config.yaml
hidden_act: "gelu"
positions: "alibi"
qk_norm: false
bias: "all"
parallel_block: false
init_std_qkv: 0.051
init_std_up: 0.051
init_std_down: 0.0128
beta1: 0.95
doc_mask: true
z_loss: 0.0001
train_tokens: 139200000
max_steps: 5842
dataset: "wikipedia_en"
Each number is 50 + 10 x the weight over its row's rms, rounded and kept within 0 to 99. Layers, rows and columns count from 0. The size before them is the row's rms in percent of the matrix's.

# layer 3 attention query, 96x96, rms 0.0827, rows 0-40, columns 48-95
102:42 42 55 39 37 45 62 32 69 59 53 47 45 70 48 57 54 30 61 41 44 52 54 52 50 45 38 39 32 50 43 69 52 54 36 43 58 46 61 52 36 61 75 46 47 54 59 47
101:45 45 45 58 51 68 54 42 55 39 73 54 51 35 65 74 45 58 60 61 36 60 52 40 62 59 52 48 47 48 30 61 30 56 52 58 50 54 48 40 62 51 39 45 62 51 56 43
111:55 45 58 44 52 40 38 42 48 57 59 36 64 52 31 59 61 58 49 49 54 54 62 60 45 46 33 45 51 49 48 39 70 50 36 65 46 54 38 60 42 43 55 31 51 49 63 44
114:53 62 42 47 41 34 52 41 65 61 58 58 57 56 50 65 57 53 50 50 46 41 58 46 65 40 42 48 55 35 35 60 40 54 46 36 38 49 45 44 42 49 50 30 59 64 52 44
112:46 57 70 42 47 41 53 35 46 56 59 50 61 43 45 40 57 52 54 48 47 42 40 43 52 56 16 54 39 42 49 20 50 43 45 42 45 47 38 58 39 59 53 31 52 60 45 42
125:43 53 40 67 46 58 35 41 51 36 60 49 40 66 63 65 39 59 53 60 55 56 58 38 51 43 42 49 59 47 45 77 42 49 58 43 50 62 52 40 47 42 52 72 62 52 46 52
089:53 57 50 60 64 38 49 70 48 55 51 41 44 58 36 45 55 50 50 40 60 56 66 55 49 53 56 36 67 34 49 40 54 48 48 38 60 36 48 50 52 61 36 37 43 39 50 39
108:40 47 58 36 37 44 56 52 53 49 67 65 47 55 42 33 51 34 52 32 51 48 52 53 39 60 45 46 43 38 56 23 60 60 57 37 40 42 54 45 47 54 59 27 48 51 57 59
112:50 61 51 50 53 34 43 62 53 55 30 51 39 58 49 50 53 39 66 43 55 43 50 45 68 31 59 56 58 30 53 57 45 47 49 64 28 52 48 41 58 58 51 64 58 50 37 51
123:47 57 41 69 48 56 49 51 47 39 43 43 48 50 37 77 47 57 58 36 56 49 45 31 48 47 59 62 45 41 46 37 34 44 54 51 60 66 48 42 34 36 55 54 60 39 41 56
094:33 52 36 63 48 44 44 73 49 60 45 57 45 62 58 49 63 60 55 39 55 47 57 55 67 51 59 38 78 59 71 44 39 41 59 33 39 67 61 54 53 55 44 58 36 40 46 30
112:46 45 66 51 63 42 55 33 52 40 68 54 44 30 63 70 47 58 60 50 37 69 46 52 46 61 32 53 59 58 48 30 37 54 51 45 62 53 36 51 63 64 55 28 52 58 50 42
115:42 46 46 71 50 67 37 38 38 52 34 53 41 60 57 36 47 63 54 42 52 43 56 44 49 34 40 49 50 43 68 44 54 57 39 42 49 59 70 46 42 60 53 54 53 52 42 59
105:48 52 50 43 52 55 54 67 42 57 48 56 55 50 53 61 52 60 39 49 52 48 52 57 73 72 62 60 70 63 46 60 51 46 55 58 74 57 37 56 57 50 42 43 47 54 57 36
114:46 35 56 44 55 70 62 30 37 43 66 61 42 41 61 40 40 42 53 66 48 56 41 37 23 70 33 51 44 57 62 41 64 61 55 70 56 46 55 53 48 54 48 44 51 46 46 51
085:66 59 65 60 51 49 39 25 68 44 62 52 50 45 44 69 37 59 45 58 44 57 52 32 51 56 53 43 53 59 35 49 43 53 53 53 44 48 35 34 58 41 58 52 68 59 31 54
114:59 45 43 43 64 54 29 39 70 48 52 36 59 56 55 38 58 51 38 56 41 44 58 68 46 41 46 50 30 52 46 73 76 59 55 57 55 46 37 56 54 48 58 63 61 38 52 49
107:44 59 51 46 56 43 38 37 66 47 52 45 67 49 60 62 54 55 54 57 36 45 48 45 63 47 49 64 29 38 41 57 55 45 48 61 53 50 37 59 56 48 62 52 48 33 54 43
103:63 48 57 54 44 44 65 29 53 60 46 53 55 54 45 60 51 46 62 45 48 48 47 30 43 57 56 36 52 29 45 51 53 56 43 50 58 50 37 39 57 43 53 46 59 54 67 47
097:66 40 55 62 52 31 30 58 60 48 46 55 52 49 47 36 46 41 54 58 50 42 49 45 78 52 39 64 45 39 39 56 64 46 47 64 60 47 44 54 41 52 47 64 52 51 49 48
107:53 46 48 42 38 52 51 49 55 55 42 40 50 52 25 48 67 53 60 56 54 50 58 54 45 54 68 48 46 56 47 36 45 66 49 47 47 58 30 51 25 36 58 38 43 42 45 56
109:64 52 61 36 60 54 50 47 60 55 46 48 60 46 40 30 67 35 49 59 49 32 44 50 58 40 34 49 39 45 39 50 73 59 45 55 54 37 46 47 41 49 66 55 35 35 64 58
097:56 44 42 72 52 49 40 48 57 58 49 60 54 50 48 55 28 70 53 40 61 47 49 57 48 60 67 52 41 51 50 46 51 61 55 46 47 38 56 61 49 60 38 52 56 45 60 52
097:58 41 50 63 68 49 30 63 43 57 45 41 45 50 40 38 48 47 50 55 64 62 52 46 40 26 43 49 46 42 57 40 30 51 53 56 35 50 52 40 44 49 42 56 64 38 35 72
100:38 48 57 74 47 63 49 59 34 63 44 52 61 54 45 47 47 45 43 46 42 45 21 46 63 50 42 61 51 40 49 46 58 38 56 60 76 56 70 64 54 49 45 57 42 42 52 33
100:53 35 53 64 48 66 52 53 42 43 54 53 20 57 66 43 46 58 54 46 60 53 49 44 47 50 49 59 65 58 62 46 51 48 40 30 59 38 63 68 61 52 30 61 52 60 45 61
084:55 47 52 52 50 41 33 62 39 52 38 46 56 45 55 44 48 69 52 55 59 48 32 59 38 53 46 61 67 65 42 46 47 40 53 56 64 52 63 66 52 69 37 35 32 61 57 41
121:57 50 54 42 40 30 44 50 43 57 52 47 50 56 60 44 58 49 51 42 40 55 54 76 43 45 53 50 53 54 61 56 54 46 52 60 31 51 33 46 51 57 46 40 42 44 42 44
107:45 42 32 69 43 42 31 45 55 60 47 66 53 60 48 55 59 70 50 50 57 39 54 59 55 48 30 51 63 46 64 50 51 37 50 48 55 69 55 62 41 47 52 42 46 46 41 40
120:47 61 42 35 48 35 52 43 38 40 52 47 52 51 56 61 56 45 40 55 28 70 50 57 57 48 68 51 42 56 47 48 45 48 44 54 50 54 26 38 47 46 69 51 38 50 45 51
098:30 57 52 45 43 33 65 49 50 47 33 40 35 49 44 55 58 49 56 42 61 66 47 45 54 45 70 47 58 43 24 37 34 40 58 60 48 49 48 49 40 51 49 35 55 57 40 37
116:41 55 52 36 44 55 72 46 51 60 50 44 56 63 52 36 64 29 46 31 38 28 48 46 48 44 51 45 57 55 55 55 57 45 43 58 41 52 46 59 50 50 63 44 36 54 73 52
107:16 50 37 47 58 45 69 46 34 46 34 45 45 55 52 58 39 57 24 52 48 48 65 54 35 66 59 56 50 46 54 52 53 35 58 46 50 75 66 42 61 47 33 66 36 57 56 44
100:47 41 41 34 60 54 53 54 52 44 45 40 45 44 55 54 45 53 39 39 59 35 56 41 59 67 60 43 45 63 66 45 46 50 65 52 58 67 80 46 59 43 43 55 40 34 57 53
113:40 51 50 42 67 45 73 40 62 47 57 61 44 52 56 44 42 48 41 52 29 30 71 42 29 67 51 41 40 64 49 44 46 52 66 64 43 39 43 67 66 57 42 56 50 39 56 46
104:57 53 58 41 46 47 46 56 42 61 67 59 47 45 45 55 52 35 42 34 43 48 48 55 50 56 46 53 50 42 38 45 39 50 39 34 40 34 47 52 48 42 27 47 48 65 61 54
103:29 53 40 46 57 64 58 43 49 54 44 56 45 61 52 53 37 54 38 49 52 41 70 39 37 69 70 54 47 54 55 57 48 51 61 45 62 64 70 41 63 56 35 56 41 42 49 29
093:53 53 63 79 50 44 32 52 40 54 54 42 55 51 40 54 72 53 66 58 42 53 45 52 49 18 42 49 56 47 48 54 53 63 39 56 49 47 42 45 36 41 63 43 68 43 51 65
092:65 49 61 54 43 39 51 54 54 43 60 44 50 41 41 34 50 31 48 32 52 42 49 58 69 52 47 37 41 55 51 53 49 43 36 59 55 44 55 50 39 46 49 56 40 45 61 61
107:45 60 67 69 69 43 47 46 52 46 48 33 57 35 42 48 61 46 52 49 41 32 61 53 46 43 40 49 46 45 59 52 51 62 47 53 54 46 54 66 44 51 53 52 46 26 50 54
090:61 58 44 54 40 48 35 44 52 56 61 48 56 51 49 47 40 59 67 47 53 42 24 58 55 37 63 55 65 52 54 49 57 50 53 59 51 29 50 58 53 50 75 36 59 45 46 55
# layer 3 attention key, 96x96, rms 0.0806, rows 0-39, columns 48-95
102:40 63 50 53 43 46 51 55 58 38 49 42 51 55 52 52 58 43 43 50 47 16 56 51 53 38 49 48 54 43 49 49 52 53 40 49 26 51 36 49 52 52 56 41 52 56 49 65
095:59 41 55 66 69 44 56 48 55 38 59 59 58 46 56 83 38 56 56 66 49 58 53 47 58 46 36 54 45 44 41 46 55 40 50 58 71 66 40 38 50 37 45 70 46 62 43 50
110:54 67 55 41 46 29 42 54 52 66 56 47 55 37 61 43 45 52 48 51 50 54 63 50 59 66 32 57 50 54 45 49 54 56 52 37 41 50 40 71 45 55 42 25 43 41 43 48
118:46 46 58 47 32 25 52 57 63 45 53 42 52 54 31 65 45 52 63 51 62 35 62 46 61 58 40 49 52 56 37 55 56 62 39 46 41 59 45 43 38 56 66 40 50 57 53 50
118:37 58 55 50 43 46 53 39 51 60 53 54 47 47 45 52 52 47 51 39 49 52 54 45 51 55 34 58 39 48 57 35 56 41 30 59 48 49 46 64 37 54 70 24 46 43 54 59
119:48 42 38 63 35 62 53 46 45 46 49 47 52 49 69 62 40 38 61 74 41 47 60 53 32 43 56 59 52 55 43 74 47 56 49 54 57 62 63 32 62 50 55 63 67 61 41 45
091:52 48 62 47 59 47 52 67 58 53 45 53 48 37 39 52 58 60 44 24 62 45 34 38 75 41 63 51 53 57 49 39 44 37 42 49 48 51 42 64 40 35 46 60 32 46 51 59
107:49 66 51 43 41 49 66 35 50 53 47 36 40 58 35 41 61 44 49 41 52 41 44 44 50 45 39 47 63 68 59 34 48 49 25 37 46 55 39 53 41 56 64 27 49 53 55 63
106:60 48 40 47 51 38 43 50 59 34 33 56 50 57 57 56 65 52 47 34 52 50 48 54 75 33 64 39 35 40 56 39 35 35 54 52 41 46 49 40 42 60 57 56 44 61 40 49
120:40 45 58 52 33 56 47 56 34 69 56 54 43 59 39 56 41 37 56 65 52 56 47 43 39 50 55 53 58 44 48 63 42 40 55 32 55 56 67 38 60 57 57 47 48 44 39 45
092:45 35 49 37 44 37 51 75 39 41 39 44 53 46 55 44 49 55 43 34 47 51 44 50 51 50 52 49 51 38 38 53 40 42 50 53 54 81 58 50 55 48 37 52 45 59 36 59
110:51 51 53 56 53 47 77 46 48 37 58 54 54 35 53 67 36 53 42 58 46 78 51 59 53 70 39 44 49 49 42 42 40 50 34 56 49 54 33 53 51 52 46 32 44 64 59 52
113:47 41 47 69 45 42 40 51 43 45 57 37 38 51 48 36 57 46 46 43 59 52 57 48 41 51 47 52 43 41 62 64 47 38 36 37 47 60 61 68 45 38 54 62 55 41 41 52
105:47 47 51 50 57 49 52 64 66 51 57 48 67 39 70 55 40 59 49 56 45 49 41 58 53 57 52 37 53 56 38 43 48 46 66 50 59 56 61 62 55 43 47 50 45 54 54 43
117:50 48 61 56 61 75 61 36 43 45 51 43 55 43 54 45 41 50 46 56 40 59 44 53 42 66 35 58 40 56 51 38 60 46 39 44 63 45 42 59 61 47 50 64 61 53 62 46
089:50 42 41 55 39 49 48 55 48 43 62 45 54 40 39 73 43 46 79 60 60 60 69 48 42 43 41 59 50 36 35 59 45 74 41 36 50 56 54 34 39 46 34 43 64 44 56 48
115:65 58 47 40 44 44 34 38 61 47 55 54 65 49 61 33 58 43 53 74 54 48 60 52 54 38 44 53 42 46 63 55 67 54 51 51 41 35 42 45 38 35 53 68 55 56 51 48
105:39 67 57 51 48 49 39 46 54 54 39 55 52 44 64 58 59 48 54 61 34 66 60 36 66 48 25 45 34 39 45 52 60 29 56 73 49 54 39 64 39 47 55 53 45 47 44 44
103:37 59 43 24 44 62 68 48 84 36 46 50 50 70 47 52 43 43 49 48 51 41 59 49 58 46 57 40 43 51 36 51 56 52 51 54 50 43 39 45 32 52 66 62 45 60 54 47
097:60 68 60 51 38 68 32 58 60 57 57 51 70 42 37 48 62 57 50 56 55 35 52 45 57 42 30 59 37 32 44 65 53 51 60 48 55 41 62 53 44 41 49 66 54 48 53 42
101:52 51 51 34 36 40 45 50 35 57 61 37 52 54 36 53 31 39 42 55 62 65 48 49 33 48 52 50 59 46 51 71 56 57 56 29 44 44 52 42 64 51 46 41 52 38 50 52
107:53 55 60 40 36 59 39 63 60 60 63 31 59 54 28 32 61 37 51 60 52 50 46 45 40 41 55 54 39 50 57 62 67 48 54 45 58 15 43 67 44 52 43 53 46 42 63 52
096:72 37 58 55 61 39 37 59 51 54 45 55 53 37 46 45 76 73 44 46 57 42 59 53 57 46 54 47 73 36 51 46 45 63 51 39 57 51 47 60 38 39 40 50 59 63 42 49
098:59 52 49 48 39 39 36 49 38 43 42 44 47 42 39 48 42 44 53 45 56 57 62 47 39 48 55 64 47 43 56 63 55 59 51 32 45 47 59 57 60 50 54 47 49 39 44 41
104:45 43 62 55 52 60 45 59 50 56 53 64 44 44 55 46 49 53 57 54 43 43 50 42 47 57 33 63 35 45 50 54 42 21 51 52 53 48 52 71 49 60 62 63 45 43 58 49
097:60 54 35 62 67 54 48 45 50 50 40 51 51 52 52 36 50 69 43 33 68 43 52 46 52 48 63 40 49 47 59 44 47 50 37 50 49 53 52 49 39 42 51 59 52 52 44 56
089:49 43 49 65 51 45 59 58 44 59 49 63 44 41 65 53 65 60 45 39 35 36 44 54 62 66 48 52 44 46 59 32 52 35 70 53 54 51 54 63 38 65 44 49 48 54 45 50
122:49 66 34 32 50 26 37 41 47 37 37 48 58 47 64 50 62 52 44 57 49 58 57 58 58 47 48 49 50 57 61 42 46 53 62 56 34 49 44 52 50 59 58 30 53 54 42 56
106:39 43 56 52 35 49 47 55 23 58 57 43 52 43 63 47 43 42 44 57 53 37 57 56 33 56 46 62 45 60 44 53 48 50 55 34 42 61 69 58 41 60 61 38 63 55 47 52
118:45 56 55 24 45 44 65 40 45 42 37 43 55 52 61 61 47 36 56 54 50 76 47 62 46 45 50 46 47 57 53 58 44 42 60 65 26 45 41 37 70 60 55 34 54 36 49 44
100:57 48 57 33 42 48 63 68 48 60 51 68 59 55 23 63 36 36 53 33 45 56 37 42 49 61 64 50 59 46 59 49 34 56 54 35 41 50 48 37 56 56 54 40 55 39 50 53
116:34 65 49 30 39 55 53 52 55 51 49 48 45 65 58 46 65 40 47 56 48 34 35 57 63 52 51 43 45 62 50 40 62 40 52 50 60 41 43 54 43 53 71 46 34 37 50 50
104:63 28 55 57 48 64 70 37 51 42 48 48 55 46 70 58 58 42 60 56 46 36 41 47 35 57 51 60 41 57 32 51 39 51 54 46 49 67 31 50 49 42 72 52 37 41 54 49
097:53 25 65 73 59 61 61 49 40 53 54 48 56 48 50 56 49 44 49 50 41 56 48 48 39 53 60 58 49 60 44 52 45 37 63 32 44 62 39 40 45 37 61 72 38 48 46 39
112:58 78 53 41 48 44 25 45 50 58 36 59 48 54 59 47 56 34 42 46 41 67 56 43 41 61 36 47 51 43 65 40 68 47 59 41 63 50 65 46 44 36 50 37 59 51 47 44
110:54 77 49 68 49 61 40 58 43 38 44 40 50 48 19 45 51 47 44 57 57 61 49 55 38 52 61 44 63 58 61 53 57 47 30 59 54 38 51 42 40 71 39 57 59 51 45 59
095:66 28 56 48 48 48 58 35 39 47 52 52 55 62 75 56 38 51 47 60 57 30 30 47 49 56 38 53 28 64 34 43 37 46 66 36 58 69 43 54 48 38 68 40 43 45 48 47
102:47 43 52 41 48 39 57 65 68 57 62 56 39 32 44 40 37 57 63 48 56 51 68 49 70 47 55 58 47 36 50 50 48 52 42 46 45 45 69 53 47 44 46 55 51 50 70 52
105:55 57 50 67 63 60 45 67 36 56 54 51 53 42 35 49 61 27 53 38 39 58 55 49 35 46 63 52 55 57 52 56 50 42 37 48 54 42 45 43 53 51 39 71 48 51 57 44
110:59 64 42 42 30 42 48 59 49 56 46 52 42 45 65 44 43 48 70 41 37 54 70 41 57 59 50 60 36 34 47 40 54 40 51 33 51 43 68 35 38 28 40 33 45 55 62 35
# layer 3 attention value, 96x96, rms 0.0754, rows 0-31, columns 48-95
152:51 45 63 47 65 33 52 41 71 47 48 49 58 55 48 64 64 45 48 32 60 52 49 50 61 46 27 43 55 52 42 43 58 29 54 52 74 48 38 55 48 58 35 46 51 46 43 24
126:58 57 51 44 37 57 53 50 46 44 59 54 56 59 37 73 54 69 56 53 48 51 57 71 46 50 43 60 52 53 67 45 45 43 59 43 71 46 42 45 61 53 43 36 69 54 52 30
127:52 51 54 37 40 53 51 55 54 48 68 50 69 38 54 49 67 33 36 52 47 48 42 28 50 80 46 53 39 27 39 43 41 60 51 49 48 55 38 31 54 46 51 37 59 60 47 55
150:66 21 38 35 62 34 46 39 55 70 54 54 74 44 58 30 66 39 33 47 40 45 42 73 66 58 57 61 42 55 28 58 62 41 32 57 36 57 43 42 52 53 55 55 47 49 57 44
116:27 52 58 46 50 63 46 42 59 40 78 48 38 51 49 69 54 62 30 44 51 57 37 32 47 62 48 35 37 37 43 56 46 53 63 48 42 40 32 43 46 58 64 41 62 51 30 71
136:40 62 36 51 76 46 69 57 43 59 38 50 50 68 47 68 49 51 45 50 42 43 51 40 62 61 38 48 64 70 44 41 62 50 61 38 56 43 45 43 66 59 53 56 61 40 51 51
141:63 42 35 54 29 51 31 50 45 48 36 60 74 44 48 39 36 58 56 49 41 45 37 77 42 39 57 53 53 49 49 62 49 43 48 62 53 50 66 57 48 49 61 41 37 48 62 43
141:69 59 40 47 45 55 43 42 33 46 57 55 57 45 46 58 39 66 39 67 36 50 32 54 57 56 60 68 53 49 59 49 54 61 43 45 53 49 37 42 63 59 67 34 50 67 51 49
152:54 57 51 45 46 47 49 79 36 36 49 31 45 39 50 46 66 51 53 59 36 51 50 37 51 50 66 52 52 51 41 60 42 51 60 65 63 53 52 44 57 60 36 40 62 44 45 57
134:66 30 46 44 63 35 54 49 37 45 35 54 69 41 46 39 51 53 35 55 63 41 44 56 55 51 36 44 58 53 54 55 67 54 43 56 39 50 63 54 47 56 27 50 31 43 68 40
158:58 54 65 58 38 55 63 65 50 59 49 52 43 45 52 54 55 51 66 32 26 62 61 32 42 41 44 49 49 54 50 41 35 55 52 40 64 49 64 50 45 49 44 39 69 64 32 53
122:65 64 48 55 51 47 40 61 48 33 36 55 63 48 48 25 44 38 51 66 45 44 40 49 45 66 50 42 35 37 45 41 62 56 55 63 32 55 42 45 60 50 55 50 51 40 48 70
149:50 59 44 53 43 33 58 43 67 51 61 58 63 40 55 50 61 46 63 26 36 48 43 31 63 55 63 54 56 46 21 66 44 42 37 46 32 47 44 50 42 47 40 49 50 54 53 53
129:47 47 68 57 57 49 43 36 52 49 52 50 39 38 50 54 59 77 42 65 43 60 44 36 56 32 50 40 63 54 49 57 46 54 54 63 32 43 57 37 45 43 36 50 61 41 41 50
132:40 22 49 46 48 47 38 42 60 57 83 49 38 54 56 58 49 41 41 41 48 54 52 71 54 39 57 53 53 35 59 56 53 29 46 42 58 52 49 43 43 42 54 49 43 46 66 22
146:47 38 48 38 41 62 70 61 39 60 52 54 55 47 52 49 57 22 57 43 48 50 65 68 55 64 53 51 42 50 45 47 48 51 61 39 73 54 55 57 52 50 48 44 56 50 65 53
148:47 40 47 27 51 61 47 47 42 48 68 39 46 29 55 57 68 44 24 50 73 56 60 49 34 46 50 65 61 56 64 39 55 59 45 54 73 55 47 68 38 53 48 45 47 66 48 40
135:57 59 34 52 46 59 83 58 46 61 47 56 55 49 54 50 36 43 53 39 52 46 65 50 62 60 60 58 51 49 49 57 58 47 33 28 27 48 55 57 48 49 49 52 44 59 65 54
129:41 51 54 40 41 53 41 49 67 33 50 52 39 37 57 49 16 43 50 43 62 47 48 37 32 56 52 52 26 33 63 57 52 71 48 46 56 54 54 51 40 60 55 46 48 53 53 63
139:57 50 51 42 41 52 55 23 33 55 56 59 52 34 51 67 71 62 46 41 59 62 47 35 47 68 54 56 40 55 60 49 55 54 47 52 45 47 40 37 46 44 46 39 51 72 55 44
134:49 24 44 48 55 52 49 53 50 66 54 40 30 42 51 46 55 53 32 69 61 61 55 55 49 39 65 62 47 60 55 58 58 41 28 61 35 54 47 44 44 49 40 60 56 50 56 46
166:55 66 56 64 30 45 45 46 42 38 40 67 61 44 54 36 68 54 68 49 45 49 55 43 39 48 61 39 66 35 51 41 47 40 46 52 26 47 61 52 48 33 46 48 37 58 59 55
132:52 52 55 40 34 52 47 51 59 63 68 56 47 52 50 49 56 66 61 50 51 54 55 57 46 47 60 54 44 41 60 41 53 36 63 51 41 46 36 46 59 49 64 53 56 65 38 62
134:35 58 51 57 49 63 51 66 50 63 44 47 23 50 47 40 35 51 49 55 47 48 43 51 56 47 68 54 53 56 49 69 48 53 45 60 45 46 60 62 47 63 44 58 58 23 54 69
127:66 50 49 55 63 59 55 30 48 51 43 36 49 38 47 48 37 51 55 65 55 52 61 41 47 43 60 56 48 50 51 49 60 66 31 39 33 53 52 41 46 50 55 64 47 64 56 56
144:43 52 64 56 39 52 40 77 52 26 56 51 54 44 54 40 42 36 39 61 68 50 41 49 25 43 43 46 46 29 69 35 42 38 53 56 60 61 48 64 50 46 33 49 38 44 54 48
121:38 75 58 50 46 46 50 53 53 09 42 51 61 44 59 43 44 56 53 51 60 44 43 27 46 57 56 38 42 46 66 27 42 58 53 63 59 47 45 46 58 48 34 60 50 38 41 54
152:61 39 52 49 61 51 35 34 46 65 60 52 37 67 48 48 56 73 60 61 38 56 45 51 54 44 51 41 45 52 42 53 62 51 54 51 28 42 37 34 55 54 73 59 65 45 30 72
125:62 41 48 48 38 64 43 50 38 62 44 49 52 33 44 57 54 64 67 57 57 45 53 55 41 40 63 69 73 71 64 37 52 59 40 51 35 56 56 42 49 48 47 52 42 54 53 35
151:48 32 56 54 42 69 58 27 53 60 50 76 53 53 49 62 45 59 53 39 46 58 58 45 43 51 29 35 38 56 58 52 45 52 64 53 50 46 64 53 51 48 37 48 48 49 53 73
148:44 72 49 53 47 42 64 66 40 39 47 37 50 49 49 44 60 39 67 50 52 42 78 45 52 74 65 45 56 37 49 26 40 52 47 47 42 48 50 44 54 45 63 64 53 58 63 51
128:39 35 48 50 57 54 33 44 50 61 57 47 46 57 52 47 66 39 59 44 76 51 70 73 47 50 46 44 68 44 65 45 47 37 47 63 62 50 54 59 50 44 47 52 40 66 70 28
# layer 3 attention output (transposed), 96x96, rms 0.0745, rows 0-31, columns 48-95
145:60 54 42 40 45 57 65 45 49 45 46 48 47 56 35 36 45 62 39 58 39 65 50 61 26 56 66 49 51 55 60 50 57 51 55 68 38 49 56 43 51 47 36 51 43 54 55 53
122:46 60 49 55 51 49 37 47 53 48 39 60 42 62 59 49 57 33 51 47 49 40 55 49 55 39 47 41 36 41 52 76 35 50 50 65 27 43 52 38 35 55 65 67 50 51 53 50
123:46 41 28 68 56 48 42 50 37 53 40 55 43 64 67 50 48 57 34 48 59 53 50 48 45 49 60 60 56 59 64 56 37 49 61 48 37 58 66 71 46 56 53 61 43 48 31 37
146:43 47 46 62 56 69 60 48 37 44 38 56 34 53 55 53 40 68 46 48 58 66 51 31 52 47 54 51 63 54 73 39 43 61 50 41 61 55 70 50 51 57 47 44 66 55 24 52
115:56 43 57 50 37 41 51 59 54 69 39 40 58 65 58 31 64 42 48 30 56 33 42 61 38 54 48 55 66 60 68 33 45 35 50 52 37 38 60 57 43 58 48 53 25 52 57 33
133:45 39 64 54 35 47 60 40 42 39 36 65 44 46 46 43 45 55 60 41 43 56 46 72 30 53 56 40 41 35 49 47 42 45 62 70 32 58 48 43 46 56 62 55 49 55 59 48
141:53 63 48 51 71 57 53 51 57 39 61 39 35 48 56 66 47 38 54 49 60 59 51 29 61 39 55 47 60 49 43 55 38 58 37 32 50 40 32 35 55 38 56 55 64 57 42 48
141:45 57 53 56 51 43 46 60 49 37 32 52 45 59 54 41 61 34 57 31 74 32 47 45 51 33 58 28 48 49 50 59 36 51 41 37 39 44 51 37 47 51 60 58 60 57 39 62
158:48 52 40 48 54 55 42 47 48 53 58 49 41 47 56 42 55 36 49 47 58 49 46 69 69 50 45 55 52 57 59 48 44 51 41 44 38 39 53 53 42 48 57 41 52 69 47 55
127:45 52 46 39 51 43 66 45 44 38 47 45 39 49 42 63 50 46 60 58 45 78 64 57 43 51 74 39 50 54 54 37 29 67 46 38 58 57 43 29 63 46 45 37 64 57 32 62
146:65 50 63 55 59 57 34 52 52 42 52 54 63 44 62 30 47 66 51 57 49 41 52 64 49 62 51 47 55 59 45 53 57 56 62 65 61 39 43 56 44 30 42 75 37 46 54 39
109:37 58 40 44 65 52 63 48 39 44 49 45 46 52 80 75 43 43 44 47 48 46 50 49 51 52 51 58 61 64 44 55 33 38 44 40 62 58 51 53 61 47 55 38 52 57 39 47
137:46 33 48 60 60 53 42 48 44 42 56 57 47 45 45 35 43 56 38 55 65 47 54 46 42 52 43 52 50 52 64 35 58 58 53 55 58 45 59 60 53 49 32 50 63 41 55 58
115:54 39 60 46 47 40 50 55 57 54 61 48 49 39 38 30 55 24 54 53 55 48 43 76 52 66 38 42 53 51 63 38 54 69 53 50 55 47 46 40 53 64 51 46 49 68 53 49
117:55 66 46 55 45 60 47 52 57 56 41 45 52 59 41 54 46 57 43 59 55 58 43 17 40 64 43 63 51 41 59 51 49 53 51 48 47 40 72 65 48 59 45 52 54 47 39 54
138:55 61 38 54 59 52 36 46 33 48 40 54 56 48 68 73 50 68 52 47 41 64 55 33 56 51 60 60 40 43 47 47 39 42 41 67 35 60 45 59 33 46 55 49 50 49 34 38
144:59 46 38 53 40 41 49 63 55 58 30 50 54 64 28 43 56 62 56 50 57 48 67 51 65 33 58 40 45 42 42 63 60 49 51 43 55 49 53 52 55 53 44 52 46 47 54 64
129:35 48 62 68 45 33 49 44 40 34 54 56 55 53 52 56 49 64 56 45 44 43 52 37 30 47 45 35 44 44 40 56 50 54 59 66 59 53 45 50 53 55 50 50 46 31 52 54
126:53 58 52 38 40 31 45 51 55 66 49 48 61 68 46 59 40 61 38 41 48 45 60 48 43 48 55 65 61 63 39 52 46 48 51 45 39 48 51 61 37 39 45 48 42 39 52 46
139:50 44 51 56 55 32 35 67 51 56 36 47 43 57 52 26 58 38 51 48 59 45 47 62 59 26 44 48 41 42 61 54 48 52 51 54 30 51 60 56 52 59 50 55 52 51 42 51
135:37 53 58 57 37 46 56 49 52 51 56 53 55 49 37 48 56 52 61 59 50 52 50 50 70 50 24 58 49 39 66 42 53 55 52 45 58 50 67 49 54 64 52 32 46 61 44 48
172:44 45 52 49 77 56 48 56 43 41 60 47 49 39 58 66 40 22 56 71 57 52 47 47 53 49 42 52 35 57 45 59 51 49 48 47 56 50 49 58 75 48 47 60 59 46 47 62
124:39 42 52 61 60 63 54 54 41 51 39 55 48 54 61 49 47 41 51 49 58 28 38 38 69 45 43 65 43 50 55 60 53 37 54 53 64 48 68 58 41 49 64 72 53 42 53 37
129:51 49 69 38 42 39 62 40 51 55 71 50 68 41 33 56 54 46 54 44 46 42 52 52 61 56 32 50 52 45 42 18 48 49 39 44 48 41 37 46 40 55 52 30 42 59 56 42
128:46 45 55 58 36 29 51 56 39 37 59 58 61 41 54 53 55 49 57 53 47 40 53 57 57 45 32 49 51 43 43 47 55 47 58 57 70 62 46 44 48 58 53 33 65 51 41 67
129:30 61 29 37 54 58 59 48 61 59 61 43 59 62 43 80 47 37 48 69 43 58 53 41 65 51 58 62 50 52 36 74 53 54 49 43 49 50 55 53 54 52 50 41 38 43 50 48
108:54 37 37 20 48 36 58 54 56 67 55 51 48 55 53 59 44 43 35 49 57 40 59 62 54 54 60 59 56 57 43 73 60 53 37 36 35 40 41 60 54 52 64 44 52 52 61 55
151:56 46 72 52 46 51 57 55 40 40 45 49 50 41 67 31 54 39 60 39 60 30 30 55 48 55 40 48 59 59 63 31 45 49 48 47 69 46 64 47 52 52 51 52 55 63 47 46
120:40 49 52 60 57 52 61 51 64 42 55 61 51 51 35 34 59 44 62 54 59 45 60 47 61 36 40 36 35 38 33 56 67 72 54 54 68 53 36 37 49 44 67 68 70 61 48 55
149:55 62 58 47 52 29 42 57 43 48 44 48 50 38 55 60 60 48 51 46 44 63 34 67 65 49 54 52 51 46 55 43 48 43 60 63 43 48 37 43 46 60 54 48 45 48 52 29
147:38 48 56 52 61 53 52 31 44 45 62 55 56 54 61 52 46 52 46 53 41 39 51 45 29 48 40 50 38 52 37 64 57 39 48 63 52 63 52 68 53 52 55 56 48 47 53 54
130:46 58 40 51 48 58 56 36 56 47 52 32 54 60 47 64 49 44 52 55 42 62 48 30 46 36 45 56 35 43 54 54 57 40 47 62 47 54 52 46 69 50 35 50 50 39 51 63